Part of a small language model's weights.
Size: width 192, MLP 576 squared ReLU, vocabulary 6955, 6.4M parameters.
Training: a variant of SOAP for these matrices, 393M tokens.
Each number is 500 + 50 x the weight over the matrix's rms, rounded and kept within 0 to 999. Layers, rows and columns count from 0. Numbers have three digits each.

# layer 3 attention output, 192x192, rms 0.342, rows 0-144, columns 0-95
512424519588456460533374568496478457438474446499481454516472463509463471442463404490529531521520431509547534530408463486527466450576522453532536477473476577517540487548517482493438535477535505530451457447543472472514569538594462575563542519547527553507543627539550529557516466565502439563
525492461538454479534450465488592420457492559465514446523499525511456543438507591485593510476479409519479483484496525502514526464468520546563457480513443584524496505565383584510393514505575430373460498541466467536502501654514594516514518484507541470456498468508509470526470574416510458352
480575500561480592501490460402545595520573521591593522457540601552585483580550509513475435366519515525482450468488512448507485533491414531578515620527510477467580515472503532555526442469472549496522403399528530531469536530509434424517509499500569492386358505457576509458398407598499517381
364478552536462592470526539539553418520511548460490460492497403421545553529613410519570442392571454447512486395436434524417491564485486512572435462517548491403444570475472483537581597528515415468571540536407456479426461546455532455551489479531511497485475464579486491528499444526515445403
438525459509553462426550510481532448423456429489527483512483410493559409517397505494454435492595514537512549473526406472493557583478597467583511503518475450515573494479565493573438609594591548537480624490539495476499423401516538549477478452462539487485547556471477485464461522463496452510
506438587540542546528469474565508514451570465519510564464463490458520432518497501459439484504474488436509569454523588496535451550533568545525482487493459520501490541429418473522574551493566454477544481463599508441561464564532512375534399438434481445515484499499476461561428557506482512478
495540570512491466510512581477494565548514526495433488467481498430454475439519516548489487482485497472443446453530519494466595444490490380431480536484579441466435464615489549516572401505518508568486495505528545505497536508575456582451502546549578538624576520549501592506528481487485505472
452432519556498565489489503440436501488562462570526695414445554505509482489432568437536459455512534525396462473539544507481465534550542474536504423489509539518462505575515506454553474444490525497576604544495472389395532525425513412546464529466561448489540607504500458470517497458525450525
462499558528482644559431519517543461510613492584479507489416533592435447525463551493440427583559535506521513476558527433503337477525532502517501375451491634435560463460488484521533470572477516445525450524524486463477525521454584432584514485458507523404513525465479474428464447478559485437
517551563482511533545449547408519565500466562478541481484464434521466480520544516528421498493483597504562472541452442576460445488518520549520515538591471529406470417460530460520547517499506570473517470527511453627438514548464386550461448598546464447436521489559497504480497486509498531455
522542523469446532475510464492497545537468490597495535546568587481386516397489453538494479574399506497554531543513505509500487478508458490480436493487505495460427442459495449483492462544565509442608516538522556477505434409511444442509517559469538614498541497542506420544563542523555475518
407520443586448580516420418508609446515528464455424472417504509445407482475422405522510502472465519594466475415496485488574538604519372488469487544517515509366409514462513579501528499516522350523558514462466522445411517478520536469453540507498510428473511456512514469387556459582482547530
439536480466482557490540569544523514419479528539493555518502441504508419628548524541518436494478515473493475475534462481534560440537509491538550442536381557490476489425513600536577472609515506526414467464472610471488437445554414512446493460534483545581641447461530474525475457558438461482
550493524602530495508483562500517421478441514499510497496566528558546465434515491485471455492462472461538525478467409471430362535507452497522557474448574610471463654415501489570547523444482508516515564419521525534528537540517486406468445543544439421563554455564503549521404436503409484511
505469617515535497496417506544461496552374431547498496486479471569501589523597531511527518450527500478479492549480503488503476459550508500447433468527472580451543543461425427576469488424541608470436529539404514539485600433552560601538519480490418500487520561462536503505465474516553559583
557521565455555467518505466538477525558556402502412543565492474443440513472512455492497577554501492509446428407452457475522619513414422412525462544522394526489497488501572474500388579545555362561508470448404487492480463517592476479539556430528530534515435473556583500435450532451541497564
480472462530541676462531472428511528419511499524509513527525513620460474494428495511500508501508522524577554470595454532560425533477524438559457451404493531505455485452545514432364547424473407551528448523561539523437400419484580550487427478462462519469560573462476494560542468500376537524
493569544502568486460539348369488492535569514495551605519450469445532434534564487447448498505516522506467576513398574534437564502485451498450523508490478497475500437504527460545437473500462593573549493484400554387480460499517490456598484496608455500529488526491496542559547489449471490591
489578530572491474435537503559567417582414492477431486400576554513485518471510545548621427518509473610472439561525498344512569592584561602400601456335380505540589615571525516486451538559574412437446529563443448533422449511540474481455600475520496494491493508563592453617465506536476536517
537464461525524514540518517456556464436583543537418390472473500420441505510466485570488504474465505498518512518460502510529484523567558521427487537537546505557508517508440462457499495590431529453499565441528490481522483439446521544536580543460528441494466453497464500472526496542482415459
491518520460507455450516609479484488540431476476376534484388496538474482522449490549569523516487506482509419599476489487432495428548537647588476541444558560455538513542555436525538489518540507482469459510541426410454479572593404547589499502495476454486502525500530550499472556560529548494
487452471431505450494568570529576414554576480486502505399475482499399547426520483495465457495504466521480504489561451520545504566482456470458457529513470476491460500361589512467462560521497576520504533525557432528517445493505576527560445424508545499533444490395494466599468391382481513535
455458563466485500536506549531492515541506507588553588472513508485544540410499542567445460606484450578562559461460534604449570499554449540448589439536525528490466570501492524534507506490456490593504441435523505543465574474461564464442479539584535549400547517578470565465475481525516461526
532561530374468497478427624445405423467542611486528524492566489587485540520529455457507558495513513444484419407501524497428558468471450549575534514573436435495437475489526415541442462451514524549526497464471505606466426451546530396610536487586637381515401550377417357405571445550436436461
491629574449406515510470503486558478506539428528499450434469434532571485544512468587508530533491422434471527508585527440532496508526448511481529503488531493445531528485508510452565611556507533428490585466560366503472547483525464532421541474507486519507462510538531535514533511533557531471
510477410567587447550528476561506542602527454455622469560436531464508487510446510514500453522477566540486493491488473545499421508505557572463498578542500541390371493584570478537557657528574492525506590474491606576537554557417458437496572405491518512517522468570605511461568481436347571517
516490414449500506528476445565512442534460373541486522532481517510444560491430492443436435457435427510528432497471492499493382473513537433558498478414495516518512468492512459540508425493518481417464488532508505535417418575561565548502568390534512529545561509481542414516559401425599489517
520472516499541505471517544479449546505494443555427528383470560539474530504483543603542512545523447417501527570487456554584456532499452474494435514397470557437476630600553452578491423515491446537466543457544518464526580441450447530463467467493439542465562533425552521432539529508441471439
413594475571514543385416498508519493518522487488531520436493590558561494496514527482400473402546483470489566453493408531544530423501492423488557509560465579500418433485533478457499462530467514547449483527527444451484476396548541518610410500488534577512502447525406580494576571552512531530
557499553526503441568470541519373545528474539511543489574469491532523473491408539507495482439429594515423513454485496515513550503470551490503485512442536451512566569516424471524541481516467432544382579436411533471459510473484519470515500494485525457480591535400453548594437387532476538460
493548539508536396501499499533614525612533542423519579503377555471585588528414473532575559454496444548493495474501511525489401454476433460452545422463518516477526430469562566496441498472450549522569546529426486464526428522491526506499514500482408469413414428506497484516562560470515495449
547566469537436498481565572538497532473450475516538527469528431496530520518494479526448489425496515489432501429429507560541520516464440559500552538515505552551592457488467467383550440520521527440458524490580545455497511535541438629550530457567513458493507496535565550521517534432548549428
486494393518529531559462499646441521510515504486393530493520523532490512524529547553508445478506443515516517511577507463520379553560497475529462522423441437478480569569538519477547485600538539476397579500464508493501547550522592413489530515580555506501519541501511425539560521430616477511
566475589423522546444420416575487534491461527487469547473516407514499477552448466491572488538538479495417467513504485633512537461571496443413456493585581647536506509482596534442419466471440513527513477564491605503437552393522441549548507501498471534545505519599466565402512476497498599548
518545510509443407540443542546491472417452474540446490520520445491477476497474490456536536501563549578472591501550560499478494529511486505548468476431560517546556452532485450503450537551481542465565438502523551484410518468505435459501504527489489460525480488517448443429524527611517582530
511561478520474539495495516492600499474545567512515490527508444423449420478479561419543558544580560470519466532572458405507459499571490427528530576475475584562489471400513537444515528461450556472406520534511541442509519451578443395602534496480545415444495497523506503484490513512525452543
532432340542562487574541530468528404474463527497427519496513438443483502449484481479566553551500528447390467562483491476445518513505492549399476571504528500468412553527615508456486455461558419517480571559452494536437556482582495416429400489522475477509555430568405567414575419482549566442
510566550445553416441519642487492565506448469528528606534464538492556368432466537584589418516414434390488579498512506468549508436339530605456550500491548430486498508534452520464503479513464435563559478470518508554500425601536519479428598423429479535506491515490568492418566510533484530561
503482520490419421557559474472461497471499446430486565495516441437506518501409527484525583475590505483606531525547524501581600518532507450396557461519518511554553493532434483521432539424448511481515471557412534481568605489442512519465442548490442551519544444413503412572616498488644473454
589463468454488490586491454526527406507426501611539434581482427532527473503414592549492501529555506483556447446506506471434546492516476470530557465510453465556487483458473567444519503413497522459506423519541561571637487462525516496448523498415501488516477564424461618534397447450463445493
446462575357416537473461439460439489488391539473537411475406490554515564438633500536477471520588375465551505486484498505487563563499498531424583411564517562391440573457499434416543511568497505539489453514434483530459518560497512483507609512505430414523511463484448539461520430446519496467
559513515454476538465500427477481491494508506525485475392557525496501487537428471515505445477415519448545424449470461497511515463476541539416498485519489483552460556470445537547500506560494461485527528510500525557494562553462525345404468522547432398531472491505480506536516460512459508453
507583496502543599480536534528444513498539503489508589451518494510526484500454516451462438475596512491506499501549455456514468415535465568494535464461518486539481545368492507500439579524536466471525554452506509535555600408572506477498475431564553549487431507449422443562453478518463570527
488529467462474477623499586457508543538440521574453485507497486457461462450493568476592521521560554453560419605470559518456514406503477363453510547486528489562467483537561593510520447505562532517498451458463492474505479452500464365406452518585509476396534459471456487408564454481525442541
489473445475562584518480534399609516471415452465498480453596495465588524505457525566474467504561542521515526523484511456432499384485563505454484497455427414484504456480573465490519448581521400462474564489497577543471510489545491454409509470392496417516461479429482634534498480473489503456
568465565529591633474541499490500447479531511443530585438441482549547457359530531527570389531558490506534492459467563516569531577557414459455478474511423577506595525539615425523490470552625502401462501519547481499447497532495490492512554508577382483458568459446492525464323517514490498377
507454553530468516518539449465587533496542495484433512479503502417643507489443460546463517559509491450425526466577498456452505497547520462567501443499522509543509497553463488454394460654535588424536483541596526383349466484476586363584483507451500627525437573482419522442492479555507447489
539440563471506518518485424508458456449526506446584536557382537536541595495500463446418532457473421442492485564611525540490531475538426479477475484502443527528384439542412478508580446507498481563509574506447562435449400480673502497437471481587476567541479490514488561479497411440573414517
369455438533536533521530543576476438456525492463508446541577469572554471523525486424404572503477481576390478523517579536487540528498454476500513502494527487493496453509487452610507583519537519507439467504536520473475506365488521500526531493496360561447626437507561546569426441523499462523
502515547536475479349537478569570488526481482492478462428486525473538584414429485482523544408548473445508489476558601465546442452447474480466558592491462497513494521506408499462434475491463552438588522431496552513585439402485586457475428560553525497475435507555523426488561576416479469525
503403446452535528543603468553646444521415509524536529494584526466484454508565568472475527471486436513470487497471589555451444513508525506520553490531538489526468497448481480505476513493513568423460454421496545477590450541459541525554493476567472552467459506573513474485525501492437444480
510533580498567496450524482509512461539509495438507498516589457417434535406458491508459501487540449590479497478556532508447492492535518419465412479479559499525513430502518577557537503508473494491489488473508494514465520478559497506494452577483448578482555383519532575484511464513516476494
548612446495522521558573457480478483478577493444493558515528503386576602483472500417485557446523493559499497611551428544513555492546450621544490490396505594463535610466456546558478361450505481450419450451453516423526483530504502448521421454475571555418567480515495514489492374417422538545
535517561448490556569423500508578585513441484421518449548520499484540534512507489582514520486468418432471477442635572535507441454549506371527471452533469446498489584483496481507496551514472554497565554522408491533434502459519438583471520469468470531556557541559480517520592514600511456463
551544524456525489527545548536530469517497476593588484535455446440517516501540580537538522475567456494554489516538552581495448511542390445561501562469459426608482467466452457511547513524459477442570561525534501565573529520479603571416562488451509542507557488492413495418493455490575550433
533479564566506458512473482538525570516404524522564501495471556431424452463613413510488561537488448523460454546616411527601543457565518463537489505454534336477475422500531417440416479521564471573501432536564511518487463483374454521405419659603491511422533407514458533463422479488590387507
436509462455538471526516449375438483565529586465466369471497399437489591404485486507477499476461431431517442596563520498506475514441585457527579488466496503519487561380527479439445519549425540410448489428540501522461416541380553555469533477496545479533519559454491540444404432533508456405
532469544469446555582483386544595514460564552449508450457507636563534517504454497478425405405520409461344510545538519455596476468498484436422588490461548505442498354483585536485516499498492556551454457524476422439465420528583500529582485489517502572348448420531469516522450459533515558486
506581466596453545531566508440433526539489444552474492492478444475525529537558572474463471530577518513522499479484440474403526512543485470463614471492554492515503534464519487547482457504420438510450404480506444510584637537456468511430507521545614509467542463434545553525544482488421617596
507539549478559509505491524504511442523494520475507504484541465491527583606485556470455474531566541505599580499443518439501549555557562466522469541420478487425430506603478493512420473334526486528545450574486482534504457471590610520544464538591498517523460548491446542525465446400446418590
475482545430449452457598512445605600475540523438455440492442460591446506567504512504449427496498501569473540487533576517504559539576491507493475484460525556472461457513508526466429537555577516615476484539489439483557490493569496548643471521583553499393537562545451546520498552460540530506
458528541540472506424501417471495463444524414503580492623545521426490522456390564485492500417496408450507458411557545528519383520486519418492470558493476521368493509481578518531462521493512449479451529521443497546518503500492524545539465492589504480474500541535586513506531466515488459393
569428507500543494463432520496493508494592536450499439569503508528457413474505483469465438573510569489498433448606496547527413441492503526487476524538546547529452535550514617475522535471546487496486502479503545597441451594575513602481529548358484541498539452550460509506475519521485484520
550535473591481565586504513452537588535442440466433582462498446570466560429446509568518471416515484455514498463512456514565472565453480639555500396616511535483497562519544591483515483471449494523579481522463563553513543474474441528521441534461452550545523611454584459493484538463501552581
559501544507391469550553468509395571483481516559579556529400580448488467553505522495544434453423542542442515464501537571497509572500559511481488546410574521478508562540580533444483489497505412512512486501532447436456523465574375419594503522460516441512531490515476512545550421536505449572
468468542523525529522501440462494474545493638614478474494545452561512482584539483439510550570484525537563513430567482540460400587434456541486543505417485409559470514575559440592512522458435492556554482508494522499504443527429483474483475506552525500449558607511484492456515443463506447539
465476453504502507564589537450486515447492544458462457434468478556551566466488427522555554582490513422564523474550512484539528482438562400499545535448547515532469488530451547502517489557478541563427549500547359511451417475552494621452462422498467548484439529416466438583492519572525463489
543572526486442429554532500425501462578488553537508580477447546526500488497449529553510524509489475439473466480500526426470504524538546401520595468518613550418460454452501536552535461398503480531497395493417539478541529455562476541551521408517471487538537446480394546509381500462461516412
492521524440473378447500503567513547510469555473480559420520536429578511456474425498552450495569506484497553467482544492403512422503409402545602557551488512445572492515519491430500552533518451385414544435516473458529384448537455492500538556504475522491471566542577501456449440508575449486
524498526435537425431527495492583511496558531471472501548498451523466576482541468544570488519493556480458562434504424482492534471499507514474429456506526518430526432507565507503538596620448534433513489545594453549497505534540513473469498560450504553535411551540490529459417538465520489462
589438572544504408531450526478522541515555537560591511623580493470510455543480573541517463476424567382408500527490501457550600404516524485481596524551568516458544482486481553529508564565473481452493416519519447483505610445527460528530537486521544613436560524540410555486552534479485458522
447564518511457493520515502524541519513420484453532495500556597441437486535409574492468479439510412503505529532511552459501486513566509557506496478508505517531521539532559570422535481519514498449546533513489478505513445479474422539540514574492440539435505564581473392561495547439543590526
522507489442547485585497491577477587560548435532643501392525541474482537483398498548518470534429485576476506506544460508542423489553599470599508521581405526439522444500512528529420489495482569381351553472410532471565514573405432563431475455508488478497478499439575528493516527405438443568
505651419450535524568471528523427525396535435595610593552585580512469578533551523546510479629468453505484460501410502390524473516479480493488511514488433386473456529559503474544592607543570463446438452452505490397546547437476492595485599475502558466506537526464544510517505533446514595499
464510563461496562423536422464390412472564381526576532565460461535452506509485527525554484555471500549511569496451483502573541571408533546477520503503521471537594497503555540513528522435478506493522366445474414471425461532554528408460459522503508497400601460426521538474478592455503538510
509472471454540451507536547498514446436544531534469515634465549557526456440554621479464478472545522572464485469437504489504569465560532440477493523460475544419446506564467504533483559545478428554531414523531515458527433548475442507505426455474569520619489437552458535474583390469525490563
533619565478466546480465444529491588518469595487509476536514444490545481569425539410554459461453492539538466522520554541513530473528519470454518493543471464480537472450459555445480569449499452482633467511547609481543429486534467463499515513453435537511564536520501608473459556442605559480
503378465562431545484425535496529518521377463553559445507533557380531558434475509584492562417469618486549505432466498489449563518428484556515417519439620531476527570408514530603498477441485518586534492523446469467482477580456449530534529639515543603504522550559494501540508472526462498508
481475444464583466486512494507509494512472414453499579463469532494523429493500517409476490557479534466432611429402562479494503453540445528430575420489428451563501412490471541443472526505499479389427410385486492527561588500485472540415433565388580581549435537505506567524495512481430508513
484540559581613546517436452504460479486469442489532482494531469483501408445498463511440442461516517505503458480515500465499511458449486468585472601549523498518479517495528448505508507501588465453487561614435575540553414563582499541462435607473453521419426516597507514481569499558502544596
542455417506453484460511523456439469431517553514529533522558503490462544458539458427459460549417527587369539454533438531493521477457548517490610527429479467465535451566526534528574551501471479504446396406564545484519503475433453411549508546406519515414441585444498492459498515503499543504
494528483501575493530499524507459472502519489499589542467516574471514505466553503488542516538451533456616534556478543439460453450460588490492492482476534527551630513550489527534500511525588541459457521519498499560606468401532534496481499586495460554479541573553459519516426623441543476437
594464432452485609485447496505446474440507445515486558526570505482469469440486521456458516543586569483506502461365514512587486510455606467566520503508528430539500525509441486489563533429571463486475603488460503498518561494553464581457467611416495538521577495489461384499447517506494504427
482557515496477595485482529473423515438509476472471511523502605568513414454479518542512497506477428534569523533549469484370511507458500583435416506566518536404445477520595453495557474428551519427448466544495500525495475500573536510384437449543462544423454595402511526481441514457451524456
415462461475421512486512553469495484486413553534412476553518539499490559562514453475521479446420528500470491521530477471472563497441526448447505488519538581530494568558512443475428491520478402509548453481490568510435477484538567487552548414426489546484494486492502529454558517525456523468
518504500514482488643502473523518564494530464527482505505478528626471474489541397562513609411475486598562488469609462587430542450520499454515505446532483556492403605442561430518491457523480597497473454461509532527498374443479539622456451441513543485482466427454408430486534518483553542563
438523508417535482535470542559490576515531485462531523506435548491512538462493509513547558476578467475447467481588509537476529542513551531474566538453519458501486517545517525406504483571555625380519539384495528493497435454520508512497541572562447538524429506493530438421423510497523534630
433503469568511498438505471478467481532620517473496555498584477538475461459452518503648526500511511514499471509455438477507539484350501440443513485450607384485463580534484402463566558524529474481504479445397501482488507544451438564541523477484446571481483501571505520586439497516536496516
567453473529588505379546479543512526501492559520507478440512514468441490490464471533534534392553565453455502551483460526511609570415474445530489529548595418615517529570463601547486436537434432524611437532477472534509483452428572518495563483479502436484501492523520481450514488527532489565
535548509518548533561522481471571513457484447552499489497413458532476621453484472523581482491484549538471608475464477450436518557607478483434484561508514472524481475552527496556477584492476533474447554421461452564544494505488477454485475535468450533529407465538426474509395415448581466570
481453514608540526422496464578506457535505501487499501512555455436513510490568481555612507510516458523509477491485574498446537535499442541516477511409552451506394418509529413465546474386564518435382519550542498491482539575543550483442546467549532536561522548568603515478552507595489547540
537458551472531432505492520549544493388476566552508478530491508397486416493494552537461441577479531516518471537516484502479489488423489509583604417527501452508487436505570480513516543457415411374580449601455523420560542577536458471447541477294529540408573580508441457463616440488563494531
464553417552405534478536514524538527515492558459469613504464572529490506481465573530470542528534550471553506485555437503597443530491402506499542532407438486521503465515419511502543470514549555501511500508527463457458457446510465409467517444612456608390512449488467592510526582405552519414
578480463538494464451453507392434390533496518488451495477467496505453457429490518498465479437501426439455549405518525569592517533484432544499494442433417469418491549472579502547482470506495623497429434555456555542505511552497442570420468530494491545537481489447498572611565451471489548528
397537483542481466428418470462440514448480515399432508489516454416530516517526426531514620454461471497635509507508363574445566627488459454554441491521455499505461517475435466600487472609441456481479501535416465504458471528413494570451506443523513596503495627488505536537562495502481539380
481490520458614422478582533380477526435463535494435447517520485447499459410524530538579465445473576526387535535484486513426500604498527418506516483480545535505449550437426566482512459510492399403469445473509500522497525515435520457513510475377540554464411476444513460415501419515563483520
488494496548458470425472491525448508510527442585579477613400538546532524526403514507461518503452458447584458533503592391470546466531511476494576512505518463508536477476550588476452514509444503515555490566446496457559464429491422615550551464486558508463563559456440520551563450525526500542
461541453589555435495533354432517479426465504538514511451460494540505606449464547458500519547533485492454536435396481491522483532431504579468493452473503585543488445473519583473531528434467487453504452489526445452480415535492562502521451484376522492495505450450590525459412629420468587485
471533542502522532530528550511532520533431486442491492520491444523416475525479549524486467524421501516562552563537466506445478466473469451558491528498494502509506488563498493544507543439478526519402486419507482541428469439467493462453506543490451443499497547412456549438541532472508544472
482495559493520512478482538557531472546538522538475548459443458543508527490446530548472498474511439637492521432566481552526514491438457462457351652554446459498519578343449439613404431457476533476495644450380439639495431503450483433501460376458449537426524521553493467491538500506468503455
582530470532409499384482569551543466489475423511579572514523488541565536506416420467496399407566529484462548519480455493557550529532460432488475513496473501401411509525437561346524495466498512569514431539483530556580495523438564510483439470500587423480471557617479495492508437511514494521
540407508521444455419479443465471563504527599470506461474446499433442505518462529486464550458571460601564492564526544515513488485471455401512454363471497529557519490377404509490519536447575443584511486439495551416556494551518519550424488585476496472542497552502527548465458470559460463593
526522505522511414418591551524549584505464397533524536426407482498502533500538500540415455455552419546497550467505569581524449590480458525584423473514449488506544469455457485432478544400470502515493500478414514365523450505528585398405526577392470512521519558471581581512556537540561496513
472575389493489519505494498595480486445556558482534453439493449506467408515599521459501485508412512502465587413491527538457508494595480505488462448481525589467485593509482436431510496467540517464532512529478443437502456465499471442514514547565452606559487487552426430464526563529491463505
461464518398506452470508495493518526491452436573495429545507471512501505497554481537433494535524537539555476489513483461537524417488523486393626433563524564511504410503521424461469486528466438547429440483573628474429542539469543574486537516515476478459517526438504472504527444553482523419
496456503549486496470603489438518533547604495446442479534377414587479549429513520408431447559506487486425550476501559546553520536526433547550578503499436448545415411531521506542421585465535561434516500508512537534547434551563443548475495458602535585446500574485531597441533513456432438478
512470526533517425497517486591422503487541496569488552437599514457542597561500532504484482492610416482535446518497454440458519566415398512488478460463503507534475467498556477489511543506530489480532479515493432496519533481376534423448448605544478540557588478534445505419511507554490519549
493608439527452441483455525509457540535509349454476476529500549533533479521521454515520484497562414502520450502498559561596407374471482512510425483571575540496552457424557506489489434466505525523511522449402548447498539439554513535472502568417509529554410501502489620463478576465469430448
415506579469490503537428503508537455441480522472512629522443477396474502481489477542438525441559405450575587484480385572466537419477593506521502596495555523550502560466427521463431561470519514469583451537499465457482558385535455544497535493424527660597529550534525507514494416373443478564
393441480450435506485476520341494448497536549427500509607563594516434489458472488472552450508482483495528468514512356475505496486473505548504488526566522442527480529436558514544493472519545575466489456601529598495402601427423555482394522514486497505477453557520560508556455484528537506529
524465451493581476448539450485407509405520478555514558492578486437536510435565453500582687472550514497477562533538497504555598432513445513496547526533455545505557552505453526526481461545593467470518454473487490491531540477485533452493610541521505523533532450482558520347483522523496428541
604363454552508487558468496497493433601465534461473592388446442532521537584491470402495525546456468571541524495490543496492476499526496503533539478421547540455465439479579510523556572572470419399461523394515475556536584628533520518504588481545509539556550592612459507469574463466462407508
470510419432476424531525491489571517622583488501517501506513469585465588470557417521523468492458498482494536575454479470501510530521422513514545486495521485583494585618468501528502505497616442574530547535523584428627563530490443515457490532549559568502543579521489418463467516474426573504
391547410490507484556505480654513535494458508454542496500451433519576539463470481426632457527401549488507552558545499523483510458528576495532501580482499530541490462492528465685574485517497394484518498490432519643517463538528505509548517530548525538484592468514532503398417499534521476489
481472533401593513459473493508458560486505481523507496432455429552515501526446486547522504502538563454484497423410532556512501508495501494457583494437599501523444526459515571532535550475543479539489547497516537569411507492440434498463540436512456434469501682440470523432451489398437585539
569499521430481498474450481523527573527502564616486580502510561420474513483474455468519512467557577536524577508455449398469455515448528516546476599480481464480486510486601484573552389477505496518490508509501518563458563489530538519556616438433537397462519560457481385406403454551568482529
478481417576458465485542534511541476446527542449525518424535498501497646483546478543627478455489563472417485503477576471538547454539535614511485557447488562550465506585466523523527477464518434527530556539528538495460495422535509448457638454533539566423492494511388571459513389557503621448
506487523558506564475427542421532530534455561395534447506517489496546538585400547517452543421516532562590468475492499487485543566544561533553416474527437564542578483457432513460468508523469528538474423488345408508570501541444548399470509361451466520518430496577535415513480511462444534424
432468537453478559476455430527538427556485467416515533585555526500597498468553370609490562494582518494477597493548453457480526436528548574448451436537485593444535465491533509603528498570459531538451524492599514529521443408433501425577562402386436451535582589544483479522550525544460392527
470442467564562525571504332550539495579504446441408459507482628503464415398519399477618508476514453521461509513495499477544522402470564455550575536448493535583492503506613444508431456478487520561504475504525426599560477515568511563483546465501537599448529534513474521509458550530579501536
470492491542517614429562554433481638577615539469571481508534480500375467439505358534434533523457519524537562437473423575607477536457549471540494520464461618456540475504413601496418487472553497504502488425528532540475549446468508566527543494520432515522455505576508486459461512590475527577
518506524515484492563375540520458466498434488457529545492500451506590450430607528466372411557484503583529557527530491550388495563507460589585503592522485445580575565547507569598499539451387480469393456540444601545493501470462443527517415402490502537484520505413449450547461439481530435489
505454515511507461517535520455490605513402475509476486586453551453488500525507535490513581461453591528444532462526550416567463459540486471477545533536493561418468463527564473527423371507541551472517474377445489436462479434504510597513432499577548496551519569631479573501550558565566465487
532549449540423416503474507565483408582586500523608491618586531476573404532558491511461588549534539538526584433521401507527538517528568428520460562425490543519611469581443409475470504491458522497529542525535470504538555504602429495429526496522434427455467587519417539447403351536535472508
598497513548557504462421445506504509440475504491434514469558425452514535501588522526511547480551473501527538475530584544459533492460531372474542440526526457526517546562438501468481502432556594390387511577512515521436531428508460498464530432544493512521361475486506472493533526497547529540
474436547550541488541442570335514598421466560521512484465391490453598483471557477508453594598534513467465543467431545508447501548531559526466585448528568461512459533542493421548517543538466550403503440532471498441462502454539565494463537485508582460524440406521500533531518524430480488456
527465507507552493641505494510515502494518486457564343556493373423422556503475538504518566343492512525545481515438563489476517578541518576449481463493572563438557503477445459434538490451538499501505526451409562452534537517555536484516557527428533474564517387493462526541471533469510463542
526410443583543519438496509581395362439462549501464538499504486495505498429562391553461481525471505556593519524441462511456513439442479425476542409488483553533524410487481489541550412503542579572583380571555483484439425463483536426562517461475579482512573526538447430472512520540582459536
494569469528455558494536551456447428487476517447603461513457444525426542595509548469449498510563456656494469450472509488568415442484465475486545480344353509410510551543480464514503628514580447493510490542462581527453507485530450454464530514496393382437514470593425552518475448405578556524
451579582494495501545417438461504492503453615573614494483427526493454507492506560494563536511501452493410522525431455609587486512469419472462504439494591540458538455509518454445471553432458484460304513579485517532449470445619476549542488566516547560453600451496551473527511486492447430506
547501580490483496540431572495521482563463375499453487437557485464470459510506484490561480503528535615490520580565353494408428470485426424587525588496466458588460470500487566564404620632518600507559447485510401480437493527426569492525541468440498448579530497560565553445436511534532580529
528483366542551512563417537529507474536542524475502455456469625492562430435541540460524504530509428434502425397516531439551542502594478550452389478548597518451470524474493468492450467390463485555462525557525483499496562552555456479468515555404475565565523431467568399452534395451553559469
549545451583485477486465552447486547430466525556563489550396500448498459455523476490461573470641551480510429665488535500430455560500507568510506577541529496517469507459496469521394467446528447537412490537463384509541514480502543594525528462488453472488540528485548548486584486447451462535
498510445534450617410449443523395500501482513421513494511532490449464520475424504504463545435514563492489537481504496553483534449575491486517477510468561486496451488513531556499486643492421551508522500525534442548581565530535501479530405465554471568493533540541549387609545480559527624496
435464520513555503442449547570397467420596520527495458477480493451480523479487498423473510471539503522451521512440502434514527429576412525549576530517515506458554497535464501447384479420458495542475537521500483446499506447491516647538589444520522544469459440501562539419563551456572433551
517478584508413418569546475538490451515520462534480477514536434497469450556509479540488511501479484467415575428571477432645521485486445468448437493577454532554556574523523447587554455506541501472532441473649519581562426491420427501526628642457478515471533539510555495539552466466468560490
500615485606515422455564425470559470442525490484475505506506592546547399469454473645504462461365531496514563482514620572543637530484448554548482535523537367507544494563494454482459472429461417567557458550457485448489399415496562568438579506517499545568491488555454564474406498461519516548
584505529467462529473372490502563541521486475500514505456467576488523505562521488562497526419599470533509472548553500582500537478550581552567557520379498533542574563510535486529575584379511535591510437568479518502455583495558515415479624530510491399490512526551445522459529518497378535475
427577515478572505540508500512485467482484500543404502642472510557478527482410508508574416575474543517482535516526552544460504470510477614534435451491525529463471505546553578550476558528557549569451469517555458541444558558462452528437452438621563511575476521495631475447456458498454464548
599426546479520434518488576518423440537489527461533510535492470536460507438544464513568599507527543444414510538572557440451427549519464546429515506552455529494477470447493499513559541481486439537677429460502520546590500566558567565493490437488546415464514484479527557453407587462583524630
440585469498537591444488514537453461479429533627517461538577519497532445540479445502583441534500435539405346514525552389530444507413438553494459529504508488539397541493563642442544511502492467516463460464474520536534455532474540436503554487620517570497486556494495532576518550578550546568
468475534501467519468514466384535558516459500477541521545539454471579526546466494442435580572532558463457499473478592565409512470522414498455572556450555462448513473458458543450421463529501479411536506493467485548503358454535494417458558539477477498563560539520444452486544509438539517486
433476551558360497434509499558492440444553484433426467487458421493505534631580560498454544557489478555501464389554465475471505443501526524492446491571547498516506407457534468441548553477546572422407497477555527468486566562469358489473455517375540475376510497515468575487505492440581611466
516476481410505547495591512451496614490521476497519601482506461567462519471407545577550438458493490524447498455566584539537564466479501555490575446554650536475507493421486553594407530467516551447617500485517438454511538550425543550510555520560486528514618538500533523456496547505533484486
532482524480629459520499478468466533365557551476457469493545452491431502575477538421562528515486543479458482506399507536488477516573541478518495524411496468425495387565451532510387581517535525485450524465501542527559513560511562547492574459624527468490500480458498436503480509537483448501